Weights of a small transformer language model.
Size: width 192, 3 heads of 64, MLP 768 GELU, vocabulary 3293.
Training: a variant of Muon for these matrices, 300M tokens, 4581 steps.
Each number is 50 + 12 x the weight over the matrix's rms, rounded and kept within 0 to 99. Layers, rows and columns count from 0.

# layer 2 MLP up, 768x192, rms 0.133, rows 221-275, columns 128-191
52 47 15 39 50 63 58 59 55 41 37 34 47 58 41 67 55 43 50 41 51 54 70 33 23 45 59 53 46 55 32 59 61 39 56 58 44 59 47 51 54 36 72 25 56 60 50 54 44 26 55 54 56 56 75 52 46 59 67 46 59 45 57 57
58 42 58 44 51 48 32 46 63 42 49 63 47 27 61 63 23 44 42 47 71 44 59 65 49 46 61 49 34 45 46 22 50 45 51 53 62 48 58 35 44 40 54 44 57 66 44 45 42 56 49 50 58 35 24 41 41 51 54 46 27 60 54 54
23 54 65 47 70 52 57 62 51 49 51 41 40 47 23 49 63 58 30 19 44 36 56 65 49 24 46 23 56 71 56 56 71 46 68 36 40 36 61 61 61 46 64 47 51 81 32 64 57 56 38 44 59 22 44 50 39 63 28 43 57 49 73 63
63 40 39 50 54 35 25 46 54 47 62 58 65 60 45 51 51 25 60 54 59 56 45 46 41 48 54 42 59 48 43 76 47 60 42 36 76 50 56 51 29 61 58 59 45 37 53 28 51 36 24 33 46 50 51 46 53 51 48 62 46 56 47 56
88 25 66 54 63 51 65 49 72 66 68 53 55 54 63 54 33 55 43 31 41 56 56 36 69 70 58 36 52 72 39 35 48 66 56 34 57 55 64 56 63 59 51 43 16 30 40 33 42 79 50 61 65 58 52 55 57 51 49 61 37 53 59 27
53 49 51 53 42 50 53 34 45 08 49 24 54 47 54 57 51 44 78 48 41 33 51 31 40 67 55 63 58 46 45 23 40 52 69 53 39 26 54 37 63 53 71 48 34 60 58 50 64 32 43 58 41 49 52 37 56 60 43 45 63 66 70 49
46 29 79 51 51 64 40 56 40 52 40 59 63 46 72 47 65 43 77 55 69 54 40 41 51 42 52 63 31 62 55 45 50 49 38 54 62 62 61 28 49 08 56 48 52 58 48 48 64 55 52 56 68 50 39 55 59 60 45 41 46 62 34 54
45 76 63 72 48 41 48 44 37 91 24 46 59 42 59 19 50 43 68 54 26 45 35 31 42 26 43 62 38 52 36 52 40 81 65 35 59 74 27 15 28 35 31 57 46 62 49 49 51 56 44 38 48 52 48 70 51 44 56 60 42 75 64 27
36 54 42 39 35 32 29 35 52 40 46 50 42 85 33 40 63 55 57 47 69 33 52 37 48 64 40 49 56 52 33 57 55 43 52 52 46 26 64 56 64 61 20 42 52 43 35 49 53 70 51 65 66 47 55 52 29 50 54 37 64 45 51 55
61 73 59 65 46 55 29 54 61 71 45 56 74 38 46 49 46 34 44 49 23 29 66 60 56 63 48 73 44 46 35 52 49 55 63 40 59 52 67 48 61 65 68 37 55 42 63 71 42 46 39 56 44 37 38 64 44 50 33 22 44 54 57 53
57 35 78 42 23 62 58 23 42 35 40 32 36 48 54 43 46 71 49 46 58 41 40 34 56 33 47 40 33 32 57 60 65 40 34 54 51 50 52 53 51 28 50 54 59 62 50 51 44 60 59 47 36 55 56 46 55 43 42 55 38 56 32 53
47 25 49 51 49 35 67 57 52 44 45 38 42 59 68 36 50 62 37 53 30 49 52 58 45 37 67 48 34 41 35 63 44 35 54 50 45 54 50 39 62 46 56 61 51 44 30 45 47 44 66 31 60 34 48 56 34 61 45 72 47 49 42 41
35 43 48 26 57 62 56 25 41 38 39 30 42 52 47 37 32 36 61 47 51 38 14 34 65 33 61 16 57 59 38 20 58 53 61 45 34 68 50 59 29 52 54 56 58 44 59 36 27 44 44 47 44 45 50 35 66 59 36 38 39 25 36 57
48 40 58 38 39 80 67 32 44 67 76 47 41 70 44 55 49 43 48 54 50 59 58 58 45 57 46 46 33 58 48 58 58 68 51 51 50 56 68 48 69 47 62 39 49 43 56 52 49 44 63 44 45 60 30 51 33 41 54 40 53 53 46 64
52 41 46 57 58 60 69 50 43 39 44 49 59 68 50 55 49 37 77 51 29 71 64 51 42 60 50 41 39 47 50 67 47 49 44 47 41 49 52 66 62 23 50 52 58 39 59 44 37 58 52 53 60 59 42 57 57 61 60 42 56 52 39 28
33 54 37 51 56 42 56 38 58 61 47 47 50 61 31 31 80 58 42 39 49 46 74 36 25 55 41 43 47 42 55 66 58 41 61 47 52 41 47 39 49 27 42 53 41 76 45 33 46 47 55 47 62 57 35 44 38 33 47 60 27 61 63 43
51 49 40 41 68 42 23 49 64 53 51 37 56 25 34 49 51 35 51 47 56 56 43 61 53 51 57 59 44 45 53 57 28 67 47 35 55 71 45 58 37 47 38 54 38 46 31 48 51 47 79 34 55 66 42 46 74 65 26 50 32 53 64 54
46 42 49 65 49 51 52 58 71 45 61 20 42 60 35 43 56 52 58 66 44 66 25 72 48 31 25 59 53 61 52 51 70 45 75 36 69 60 34 42 38 46 47 43 24 53 46 60 37 68 72 28 47 53 52 53 47 70 54 51 52 43 47 51
67 60 63 57 64 39 58 60 64 32 74 36 55 43 52 66 43 64 34 50 51 53 57 44 68 54 40 48 63 36 51 56 52 55 57 55 65 53 66 42 56 65 36 46 54 51 43 55 47 56 50 49 42 43 55 17 58 60 51 53 66 57 47 32
48 59 40 77 48 37 55 46 65 55 66 60 55 32 26 57 57 37 25 47 58 55 55 55 58 44 55 37 79 62 29 42 42 57 57 68 69 59 67 58 67 36 56 47 60 51 54 32 63 38 42 47 66 56 46 51 55 59 42 67 49 35 46 30
60 43 69 43 54 45 25 18 40 59 46 42 81 61 55 44 27 43 50 56 36 36 70 61 18 57 65 46 52 58 30 44 47 60 44 43 51 56 48 56 44 48 61 42 40 50 39 52 48 36 48 46 50 51 38 40 25 39 45 61 52 51 41 59
44 47 58 52 47 30 52 48 55 49 44 42 40 31 38 56 39 38 43 45 50 39 28 62 60 54 56 50 35 50 62 53 60 38 63 68 26 45 49 47 43 25 51 39 57 51 53 10 55 50 37 57 73 39 36 62 39 41 46 41 48 56 58 72
43 42 54 52 52 71 35 53 50 27 59 58 44 72 61 44 52 69 55 36 31 50 71 58 40 52 63 52 67 73 38 41 54 54 47 72 53 30 45 50 56 55 66 27 60 36 69 69 42 33 50 33 60 55 51 46 54 58 76 50 62 53 36 36
54 37 57 58 37 67 45 50 68 38 61 51 63 46 56 53 39 72 73 45 52 38 38 52 43 51 53 51 50 56 55 34 50 43 50 45 35 50 50 50 65 48 45 49 52 45 52 58 26 53 61 42 46 38 54 40 28 65 62 58 54 68 46 50
35 32 45 43 66 45 58 47 55 74 58 45 43 49 50 43 43 58 37 30 30 57 61 34 69 73 51 51 56 39 59 44 47 70 47 57 83 43 59 37 43 62 40 51 49 40 39 45 46 47 67 40 35 53 58 50 53 66 40 57 30 49 59 68
42 53 62 56 39 31 53 46 46 70 47 59 57 46 30 42 55 62 38 48 60 33 58 18 34 61 79 43 48 55 37 40 54 53 44 41 37 34 47 39 63 56 58 50 38 41 59 45 46 60 37 53 50 46 64 33 38 50 55 45 47 28 48 45
37 50 52 49 55 45 45 47 36 60 74 42 52 46 62 41 39 67 46 50 66 54 58 61 42 66 49 39 48 49 54 49 53 60 46 45 57 57 60 35 56 37 53 49 70 32 31 51 54 43 55 59 60 54 58 35 38 41 51 47 48 47 67 50
52 56 61 50 70 52 66 55 50 35 53 53 69 50 65 54 42 38 57 41 51 55 44 49 37 55 39 31 55 40 51 52 43 55 49 58 64 64 40 44 48 66 64 56 53 82 56 80 26 59 74 49 52 38 65 68 62 38 56 63 38 50 36 58
52 38 38 71 47 38 52 40 49 17 70 53 31 45 52 50 50 56 37 36 65 25 61 53 47 36 61 44 46 62 42 46 76 60 43 37 38 60 56 36 49 41 25 42 45 47 25 49 63 48 37 58 51 30 45 40 29 73 55 30 41 34 70 27
52 53 43 61 32 58 79 66 42 73 53 50 69 68 53 64 50 51 46 57 43 70 68 53 70 35 49 45 45 37 38 32 56 39 71 55 37 70 55 51 62 50 48 49 60 62 48 39 35 49 32 52 49 49 35 48 66 63 47 42 50 37 50 54
39 39 49 47 48 87 45 63 50 58 70 54 65 25 44 29 44 47 39 58 63 41 49 44 43 70 53 30 59 32 66 53 53 50 79 46 71 52 35 46 53 40 73 55 49 47 58 58 45 57 65 56 32 73 39 72 42 57 57 66 40 68 37 51
60 79 69 64 62 58 60 49 58 57 58 47 46 47 57 45 62 62 49 36 38 50 39 42 37 46 37 49 64 39 59 48 51 46 52 49 48 62 26 66 51 45 80 37 52 47 56 51 64 57 16 68 56 52 63 42 47 49 54 44 61 44 38 46
54 80 37 71 48 48 55 64 43 40 61 44 43 42 56 44 37 50 68 53 20 60 30 29 43 60 31 53 57 43 57 45 46 38 46 47 51 47 62 56 52 40 45 52 67 65 51 52 53 56 35 39 31 62 54 51 56 45 51 51 41 39 59 56
49 48 72 28 59 48 56 43 35 48 62 59 53 34 50 53 38 39 68 36 59 51 45 31 51 54 65 72 43 55 54 42 49 61 61 53 59 43 52 40 46 47 63 55 65 51 49 52 31 55 41 48 42 33 46 59 28 77 70 10 37 32 52 64
52 46 57 51 40 43 49 41 68 21 46 71 22 49 43 49 39 41 84 47 53 41 44 57 66 64 46 73 66 51 37 63 49 35 56 64 19 40 53 79 35 38 43 58 47 45 37 47 46 44 37 49 49 67 37 27 64 49 28 28 46 36 31 45
49 58 41 54 60 70 54 34 29 79 53 54 49 43 48 49 48 19 72 74 44 38 49 40 45 38 57 36 50 41 51 48 46 43 47 42 41 49 37 54 61 61 56 58 61 50 49 54 45 41 59 57 57 49 66 49 41 64 29 55 64 60 68 44
39 67 50 75 34 56 57 24 34 74 55 35 45 37 50 41 49 63 60 59 46 43 41 40 37 54 39 64 42 53 39 54 66 62 58 57 45 55 35 17 39 61 67 62 68 45 44 66 65 44 45 48 44 51 49 41 51 66 58 55 41 67 43 38
45 70 40 57 45 46 60 26 44 72 57 39 59 46 57 46 42 44 62 68 25 30 38 39 62 38 74 61 39 70 43 43 40 61 65 51 75 83 40 39 39 25 76 70 36 71 44 57 48 69 50 63 56 32 40 45 48 57 32 39 33 55 48 32
52 46 39 49 67 43 36 45 51 27 42 39 51 43 56 71 49 49 28 50 44 53 27 63 16 44 63 47 47 41 43 47 51 39 50 55 69 49 47 62 44 45 35 37 47 55 67 49 48 47 28 55 50 52 31 48 34 51 45 51 36 44 50 43
48 62 47 45 48 62 39 47 44 54 53 48 46 38 72 72 52 51 43 66 32 45 45 60 51 47 69 56 26 50 54 47 44 62 61 51 66 67 38 32 56 27 45 78 31 36 60 43 41 58 67 41 65 38 51 71 70 58 44 49 47 19 47 51
61 69 59 60 24 52 44 39 53 53 38 55 57 54 65 43 39 47 63 47 72 49 67 66 51 42 53 52 34 52 60 31 20 48 48 44 42 46 62 51 55 28 60 64 58 73 42 46 45 56 42 32 43 69 45 35 43 63 72 66 51 70 53 41
60 54 69 52 48 60 48 38 59 44 40 41 57 48 55 52 55 38 67 66 38 45 54 61 38 59 60 50 62 31 64 71 58 74 60 43 60 57 37 38 73 58 37 44 42 57 41 66 46 59 59 36 47 34 51 44 49 58 35 36 51 70 38 34
42 44 69 59 33 68 38 41 55 34 64 31 54 57 56 56 44 49 56 47 52 58 62 37 54 52 55 68 38 52 61 58 44 51 38 75 65 56 33 55 64 54 51 52 47 32 33 47 46 73 39 58 36 57 50 32 56 60 55 38 55 74 50 35
33 47 42 40 56 52 61 54 57 57 40 25 69 50 44 49 57 41 42 47 71 48 28 54 63 45 56 37 52 44 44 44 69 43 60 55 49 46 51 58 51 28 53 70 71 54 51 31 40 39 31 46 50 44 26 64 52 47 56 42 33 56 49 39
37 49 64 56 26 37 66 44 60 59 48 47 64 42 39 60 52 52 43 68 51 67 55 43 52 69 64 29 55 55 39 43 54 67 36 67 46 56 58 38 33 52 48 65 65 56 29 54 43 43 48 42 40 36 57 28 60 55 46 46 61 45 39 50
37 38 47 55 42 56 68 53 51 39 32 50 43 52 59 42 30 57 65 47 63 51 42 55 57 61 40 41 60 68 58 49 44 48 66 59 49 36 68 40 65 78 51 40 53 54 42 54 49 62 61 53 63 49 58 52 74 58 50 61 50 32 35 37
52 38 34 50 55 50 73 66 62 33 56 32 67 64 54 59 54 41 45 61 53 49 47 74 29 55 61 45 56 67 61 61 38 44 52 47 31 85 34 46 37 44 41 65 52 53 49 76 45 60 69 55 34 46 63 44 21 69 47 66 65 64 61 61
60 55 48 47 38 41 38 39 55 45 54 48 51 61 50 58 46 60 43 60 38 49 52 75 42 51 58 42 53 57 63 42 35 68 50 52 44 51 29 35 56 37 56 64 55 32 53 88 55 44 62 38 68 30 31 42 52 60 29 30 43 64 59 61
61 56 31 39 43 35 39 43 43 60 47 28 43 52 59 43 45 41 46 53 60 53 27 57 42 76 36 36 71 56 30 45 39 44 57 53 39 46 54 58 40 53 34 59 46 41 61 57 41 46 58 67 55 59 71 48 43 50 75 55 52 38 52 50
63 41 48 49 50 65 23 43 45 74 63 33 68 64 47 41 70 46 53 48 61 61 47 62 66 50 43 34 64 54 32 48 37 68 54 40 60 81 54 40 60 62 47 59 63 36 24 56 38 52 25 38 49 68 63 53 41 52 46 30 45 54 39 63
48 51 66 64 60 46 45 41 25 38 44 50 40 50 32 62 62 30 32 43 41 35 31 39 70 66 43 44 31 72 49 37 61 51 49 46 57 51 41 50 29 60 46 44 41 49 21 76 59 63 54 37 63 62 65 42 32 27 45 52 35 54 47 48
52 51 39 51 62 43 76 61 49 70 43 53 40 57 89 52 36 52 60 36 44 42 59 55 60 30 65 56 51 48 43 39 34 64 62 42 40 49 47 51 53 49 56 59 53 46 38 65 38 51 41 61 30 40 47 44 69 60 47 43 31 49 47 59
48 62 58 49 35 46 53 61 56 65 68 51 62 47 56 46 39 54 51 42 60 70 57 58 31 33 64 53 49 31 61 43 65 24 56 68 50 52 47 47 38 62 53 63 57 38 43 69 48 60 45 63 37 53 45 45 45 29 63 31 50 52 41 39
52 58 62 55 32 70 59 42 49 71 53 68 53 62 47 51 71 55 50 52 16 50 54 43 60 60 22 61 76 38 48 45 54 50 49 53 53 53 59 62 33 51 31 51 41 39 43 50 47 47 50 43 31 48 42 48 68 56 57 57 53 60 48 42
61 61 43 62 78 61 38 54 36 54 34 54 30 54 51 58 42 41 47 40 57 37 29 20 26 57 72 60 35 52 58 39 47 36 54 62 58 37 40 36 53 65 52 39 63 37 54 41 64 50 43 33 65 45 47 51 59 69 49 64 53 41 43 46
# layer 2 MLP down (transposed), 768x192, rms 0.0661, rows 221-274, columns 128-191
51 60 57 88 50 47 30 69 53 82 48 51 41 46 35 29 60 54 37 46 56 70 41 52 56 55 49 58 66 21 55 60 57 65 45 39 54 59 57 54 50 59 41 71 47 41 64 40 55 53 29 44 47 26 58 55 70 56 44 36 34 52 67 53
46 57 55 52 61 62 50 36 59 51 33 71 46 32 61 46 35 52 42 46 48 33 43 51 44 37 28 43 59 56 61 50 56 48 43 52 44 61 48 53 44 34 60 53 49 41 62 30 43 33 57 50 39 44 72 50 71 31 49 32 44 69 50 36
50 47 48 63 74 61 79 59 54 42 56 51 53 53 75 38 36 50 78 48 42 38 48 54 65 43 73 52 33 48 65 49 57 36 62 56 69 47 46 64 59 55 56 60 34 42 58 40 58 40 51 38 65 60 46 49 53 49 58 56 72 38 47 50
53 62 48 51 63 45 55 58 63 28 39 26 47 47 64 44 32 35 53 58 24 43 50 38 81 64 45 52 54 36 60 53 47 50 51 63 80 53 56 57 56 31 51 51 39 46 66 58 59 41 78 60 51 41 61 55 62 67 33 33 43 61 41 29
31 51 36 41 53 56 37 43 36 66 27 45 45 40 49 21 23 33 41 40 74 45 55 71 42 42 55 48 53 56 35 70 43 46 64 25 46 48 33 27 37 50 43 67 79 36 36 50 54 38 64 54 35 58 44 35 44 49 72 61 50 54 63 73
45 43 52 42 56 42 47 37 73 29 41 61 74 58 53 38 45 73 48 28 48 37 54 61 62 53 62 42 60 39 54 47 36 48 64 49 49 43 61 30 49 48 71 33 49 62 78 55 47 45 24 44 54 47 52 49 27 43 62 33 45 82 55 50
68 59 33 47 55 31 57 65 52 62 66 49 65 49 37 46 46 48 79 63 63 71 53 76 61 56 42 59 67 57 53 58 44 59 37 72 39 43 25 63 18 56 51 47 42 38 48 61 42 48 42 59 68 44 56 74 49 70 45 62 49 37 74 44
52 46 46 35 54 41 48 45 48 51 38 30 61 74 40 25 32 64 50 43 37 43 52 34 65 63 73 53 58 58 46 56 43 42 51 70 75 35 70 53 47 59 54 59 39 57 58 54 52 41 66 57 43 45 41 87 57 69 27 47 63 28 68 49
51 52 65 51 40 48 52 42 65 41 65 42 60 36 55 46 32 54 53 64 20 48 39 47 35 44 51 61 53 43 56 47 40 61 73 33 83 70 36 41 27 58 48 50 57 49 71 50 38 38 31 27 67 43 41 36 65 55 59 61 44 42 59 57
35 37 35 34 54 57 69 34 54 30 43 42 54 63 31 46 56 71 36 66 47 59 53 41 45 57 68 42 50 62 50 46 51 18 48 55 57 42 47 61 37 36 40 43 75 39 45 25 35 47 55 69 44 74 66 45 48 59 66 68 50 39 52 54
63 61 18 79 61 30 56 30 66 40 73 75 50 35 60 63 44 23 42 67 39 45 45 51 40 68 79 62 52 57 46 38 48 40 67 39 16 47 54 66 55 44 24 33 64 62 57 53 60 36 57 50 69 44 61 51 31 47 46 63 48 57 24 52
46 67 50 60 38 73 29 53 42 29 50 49 55 48 43 46 52 31 53 35 36 60 79 50 66 52 61 26 47 64 51 44 57 60 64 35 50 55 66 54 37 37 29 52 63 52 62 43 59 65 34 57 52 49 48 48 56 36 43 43 70 53 58 58
61 61 45 61 56 39 45 60 58 73 45 48 56 47 42 72 62 43 39 48 57 59 65 59 46 67 41 67 46 30 36 61 41 58 45 64 36 60 61 53 49 32 43 40 56 54 40 50 57 41 41 49 45 60 38 52 49 56 53 46 61 48 58 65
65 36 47 50 44 28 43 42 52 59 47 69 47 40 52 44 53 40 63 34 50 48 40 61 65 34 58 53 58 37 55 44 31 57 49 52 30 39 48 43 63 78 33 56 44 39 56 76 56 78 44 55 62 61 33 37 62 67 49 69 58 58 46 45
56 54 63 66 61 47 40 50 42 79 46 57 63 56 42 45 52 59 36 47 44 57 45 52 47 68 63 55 41 68 56 60 60 51 64 60 52 64 54 59 59 65 39 38 66 58 61 47 80 38 41 52 40 44 27 62 63 44 59 42 46 45 54 61
57 32 44 59 47 62 44 66 53 51 71 51 51 54 49 76 67 32 63 39 37 54 44 56 63 77 42 34 55 48 44 29 34 49 42 56 69 44 56 60 39 63 54 45 41 42 57 77 54 52 55 53 50 50 52 61 69 45 59 43 48 50 55 43
31 23 27 52 56 42 57 76 38 63 44 49 50 61 49 50 43 45 47 55 41 50 51 56 42 54 39 64 56 49 51 31 61 57 44 60 46 52 21 60 57 48 53 52 63 52 50 49 60 52 54 53 45 28 38 46 44 79 62 39 61 38 49 63
52 40 55 24 61 38 43 54 50 65 66 58 48 49 50 39 63 79 45 63 49 39 52 54 50 17 23 57 94 78 24 34 52 61 49 37 26 59 80 42 44 43 48 36 58 69 72 58 46 50 40 39 48 45 41 39 57 68 44 48 56 60 43 48
37 44 39 42 51 53 55 48 56 57 29 47 45 55 35 22 57 62 64 60 60 58 44 69 51 38 66 61 33 60 48 64 63 43 51 58 45 58 22 51 62 35 61 71 48 57 48 47 55 46 53 47 46 57 64 60 37 48 18 63 54 34 50 66
69 62 38 37 39 50 32 52 40 67 46 60 63 51 57 52 53 70 62 41 78 43 55 40 56 64 65 72 73 59 54 45 33 41 41 74 61 49 56 39 66 48 36 58 67 47 50 49 41 56 67 49 74 39 77 52 64 62 47 40 56 43 44 60
47 53 55 27 50 64 34 54 48 27 83 58 53 30 59 51 49 58 57 40 34 50 42 52 32 48 31 51 58 61 39 53 45 71 38 49 34 36 66 39 56 62 74 38 57 37 62 34 54 63 62 71 65 37 52 49 48 51 41 73 35 42 35 43
42 63 44 39 36 58 72 52 48 42 40 72 46 76 50 67 55 59 51 35 40 44 55 39 33 32 43 31 56 45 49 35 54 48 37 47 52 66 63 57 49 44 61 48 54 40 57 66 55 70 40 40 44 70 76 64 58 53 52 56 44 31 54 70
39 56 59 44 49 48 32 45 36 58 27 31 52 42 37 38 29 33 28 44 73 57 31 66 69 58 62 41 46 47 52 66 34 68 57 40 55 37 42 47 41 37 39 71 28 48 50 42 56 49 48 57 44 62 72 64 46 31 30 53 35 42 54 60
42 39 44 24 47 46 67 53 55 53 55 19 30 54 35 43 38 48 48 48 52 54 47 21 47 29 58 51 47 40 36 51 71 41 56 41 48 48 35 39 50 42 56 44 70 66 47 56 77 22 44 52 57 66 37 34 64 33 53 33 42 38 37 49
63 51 29 30 54 46 41 83 45 61 30 36 54 57 46 53 48 69 42 65 52 56 42 26 28 20 54 53 63 69 65 56 63 43 59 45 42 43 32 58 52 45 51 67 59 46 50 58 50 36 40 56 55 41 31 56 48 50 27 40 63 56 29 56
40 55 83 50 41 70 39 44 59 70 66 54 26 73 54 58 53 55 62 62 61 72 50 36 43 44 53 25 52 40 47 53 31 27 37 57 49 38 55 65 55 43 53 78 56 48 53 65 50 56 50 47 52 47 36 53 52 54 37 39 46 63 26 62
62 58 70 42 57 64 41 44 53 39 34 44 48 30 40 49 58 61 58 47 51 33 47 45 48 48 53 57 68 36 51 39 42 36 51 50 39 28 33 42 53 44 24 43 50 52 50 40 45 41 56 54 46 43 54 71 35 52 49 52 59 50 38 48
54 38 33 46 51 57 50 51 51 65 52 47 38 54 58 39 51 53 39 54 57 24 54 44 51 52 50 67 40 53 35 33 66 55 46 68 53 58 40 33 45 32 47 70 53 24 33 38 57 66 38 33 37 56 23 53 33 62 60 51 59 65 65 49
63 50 14 63 49 50 67 58 64 52 38 53 52 65 54 29 39 47 67 54 26 29 58 09 53 20 80 48 37 71 41 42 59 53 37 71 44 53 52 69 55 54 27 68 61 34 54 57 52 62 59 45 22 30 51 43 84 43 47 36 62 44 48 44
28 31 52 45 42 40 46 48 55 42 57 38 49 39 26 62 32 55 58 34 50 16 86 45 38 66 52 55 58 41 69 54 52 64 70 58 60 79 75 59 43 65 63 53 56 74 54 63 62 49 43 53 54 31 26 48 40 60 45 78 44 45 56 78
39 44 52 54 63 16 43 23 43 51 67 59 59 57 47 48 40 45 32 37 58 39 64 46 76 46 52 46 60 31 53 53 29 62 47 32 63 39 39 36 40 55 48 55 62 57 58 46 40 58 53 78 41 35 35 64 35 51 32 46 64 62 59 50
39 49 48 48 63 50 53 43 44 54 28 70 39 49 53 33 67 54 22 64 59 48 46 40 37 38 41 52 55 44 72 46 40 67 29 71 75 45 34 62 75 59 54 32 45 34 53 65 48 56 34 53 50 65 53 52 52 37 46 53 48 52 50 58
42 72 52 66 56 37 59 52 40 45 44 56 46 39 43 48 67 36 57 50 34 59 70 45 50 40 58 29 17 40 46 57 49 66 44 43 53 46 53 65 42 61 53 48 54 30 28 55 56 27 49 49 62 45 44 56 64 56 39 60 33 53 45 42
58 56 29 13 64 49 63 37 68 53 61 62 52 46 53 55 51 56 75 19 47 36 51 46 48 61 52 48 41 53 68 47 53 56 55 36 40 41 35 23 53 53 57 23 55 72 72 64 35 58 57 41 58 54 55 49 33 39 25 38 51 30 70 68
63 63 43 62 50 40 71 42 48 40 63 45 48 62 58 51 56 67 30 53 43 79 64 45 45 40 46 46 52 43 52 50 46 47 59 51 36 50 19 33 36 46 58 42 47 53 53 39 52 40 46 43 38 56 67 64 57 51 50 51 42 54 60 44
42 30 58 43 61 67 59 56 30 40 45 55 51 44 51 47 55 86 33 39 58 61 42 42 73 51 70 63 59 37 61 58 49 48 36 80 49 59 79 51 54 68 31 64 30 54 30 39 70 64 59 47 44 48 55 50 49 52 57 30 33 43 37 59
53 60 39 67 45 36 46 44 47 46 45 64 41 47 49 39 49 62 71 45 49 62 50 67 50 45 53 54 37 49 57 30 46 59 61 58 78 61 41 44 64 51 65 40 54 67 34 73 54 43 39 59 45 61 61 69 48 69 56 59 44 56 40 51
69 45 60 63 71 50 63 51 38 47 27 43 44 49 50 40 34 56 47 52 52 61 48 54 36 58 46 53 49 44 43 34 29 63 73 59 57 41 36 42 42 67 62 56 52 58 56 65 62 48 56 26 57 60 57 68 56 42 41 52 59 45 41 48
61 43 38 49 20 29 60 40 57 33 57 43 59 56 60 38 29 65 52 62 79 52 43 35 64 45 53 52 40 51 59 48 62 48 78 39 67 59 40 46 31 75 55 44 44 30 41 41 53 58 71 42 74 26 37 64 47 67 47 80 51 55 41 51
48 50 58 68 55 39 61 41 57 89 48 30 62 67 57 62 41 44 57 53 64 68 41 61 55 45 33 69 55 69 42 46 52 56 47 55 66 71 23 44 46 47 47 68 41 58 28 60 46 26 46 63 52 75 36 41 49 64 61 19 55 56 57 33
61 44 30 26 65 37 37 72 47 61 50 44 42 36 46 46 47 50 45 60 55 44 38 14 47 55 54 31 65 44 41 58 61 61 64 76 35 55 68 66 61 41 53 36 57 38 47 48 50 52 42 59 31 50 36 65 58 61 44 61 47 48 52 57
61 53 57 58 61 41 42 48 37 44 71 51 54 69 62 47 37 63 48 58 49 58 50 73 50 47 38 48 36 51 48 56 39 45 20 44 57 53 51 38 33 48 61 63 47 45 60 50 59 44 49 55 40 25 75 69 38 44 67 60 60 29 52 44
64 64 41 53 31 39 39 50 53 38 29 46 51 50 27 57 53 41 53 64 48 42 49 55 36 54 49 22 55 64 38 54 52 70 50 42 58 56 48 53 41 26 59 35 46 72 44 61 48 45 41 37 60 64 57 53 53 33 45 48 46 57 52 48
84 61 22 52 80 42 61 46 37 46 54 42 50 52 47 47 36 55 71 63 57 45 68 66 40 44 68 66 63 71 32 48 40 51 33 48 36 46 43 39 41 47 43 33 43 54 46 51 61 64 38 61 54 60 65 71 62 53 63 51 72 51 28 52
56 55 31 60 53 53 50 68 34 42 33 32 51 36 25 50 52 62 46 45 32 59 56 40 71 55 51 65 64 46 45 39 38 57 27 52 44 47 43 25 33 44 35 55 45 44 48 39 45 42 45 70 41 47 65 44 41 27 51 41 37 48 59 70
62 42 60 47 47 51 41 63 52 72 37 27 62 20 35 75 70 67 46 63 46 69 61 57 59 34 59 39 53 49 54 66 52 39 57 29 61 53 21 50 46 54 53 75 40 55 61 61 46 27 47 59 42 69 46 50 45 40 48 44 37 51 66 44
57 49 44 48 53 40 58 58 59 59 37 30 20 27 51 39 43 42 37 45 37 49 61 57 45 44 43 53 45 39 60 60 65 62 45 50 45 39 53 61 40 39 40 53 43 50 36 60 63 58 54 32 40 64 61 67 50 37 54 58 51 41 47 40
56 43 43 29 52 53 46 56 53 48 36 37 26 51 54 43 57 60 44 39 50 56 44 36 51 65 53 42 30 73 40 55 48 52 44 52 51 32 40 59 52 49 45 57 37 36 42 46 62 48 44 43 63 60 60 64 31 74 37 60 30 65 44 50
65 49 55 45 63 36 45 48 57 40 37 75 32 59 50 45 63 33 59 57 39 59 50 44 62 37 51 41 46 60 33 48 42 47 36 33 63 42 55 56 38 38 47 45 54 38 63 45 60 45 63 52 30 56 59 50 46 39 49 36 33 56 67 59
37 68 42 41 44 49 51 51 24 45 48 65 58 73 50 46 59 49 44 52 34 49 49 65 62 38 52 52 69 59 36 43 69 34 56 80 57 48 45 59 52 19 54 37 53 67 44 56 40 33 67 57 51 56 49 40 45 53 44 41 59 54 34 34
62 49 30 30 35 65 42 24 61 49 57 58 50 51 41 68 41 69 59 58 53 70 66 49 39 50 44 60 51 43 38 54 54 31 42 76 40 51 45 48 75 36 43 48 39 63 68 27 57 34 48 44 56 52 35 54 70 55 37 42 68 52 50 48
54 51 38 47 48 47 62 35 58 36 40 68 41 43 28 50 48 61 62 46 41 31 56 17 59 54 41 52 66 35 59 37 39 58 42 51 57 50 51 62 61 65 29 58 45 28 58 50 71 38 66 51 34 63 53 30 59 52 60 53 61 30 42 52
56 58 49 75 49 45 16 49 43 56 53 60 65 34 27 51 57 55 58 58 29 64 59 64 50 66 22 48 59 65 45 52 51 41 45 50 54 45 47 62 52 33 61 46 47 38 39 50 50 37 32 54 38 39 40 68 47 55 56 61 31 45 52 49
50 33 41 39 54 38 70 73 54 40 62 50 26 43 48 28 46 59 85 56 66 55 61 41 58 29 66 53 51 48 53 45 55 82 86 51 51 53 51 57 55 59 59 56 44 35 50 52 38 37 58 72 70 63 49 59 38 54 43 38 40 60 60 54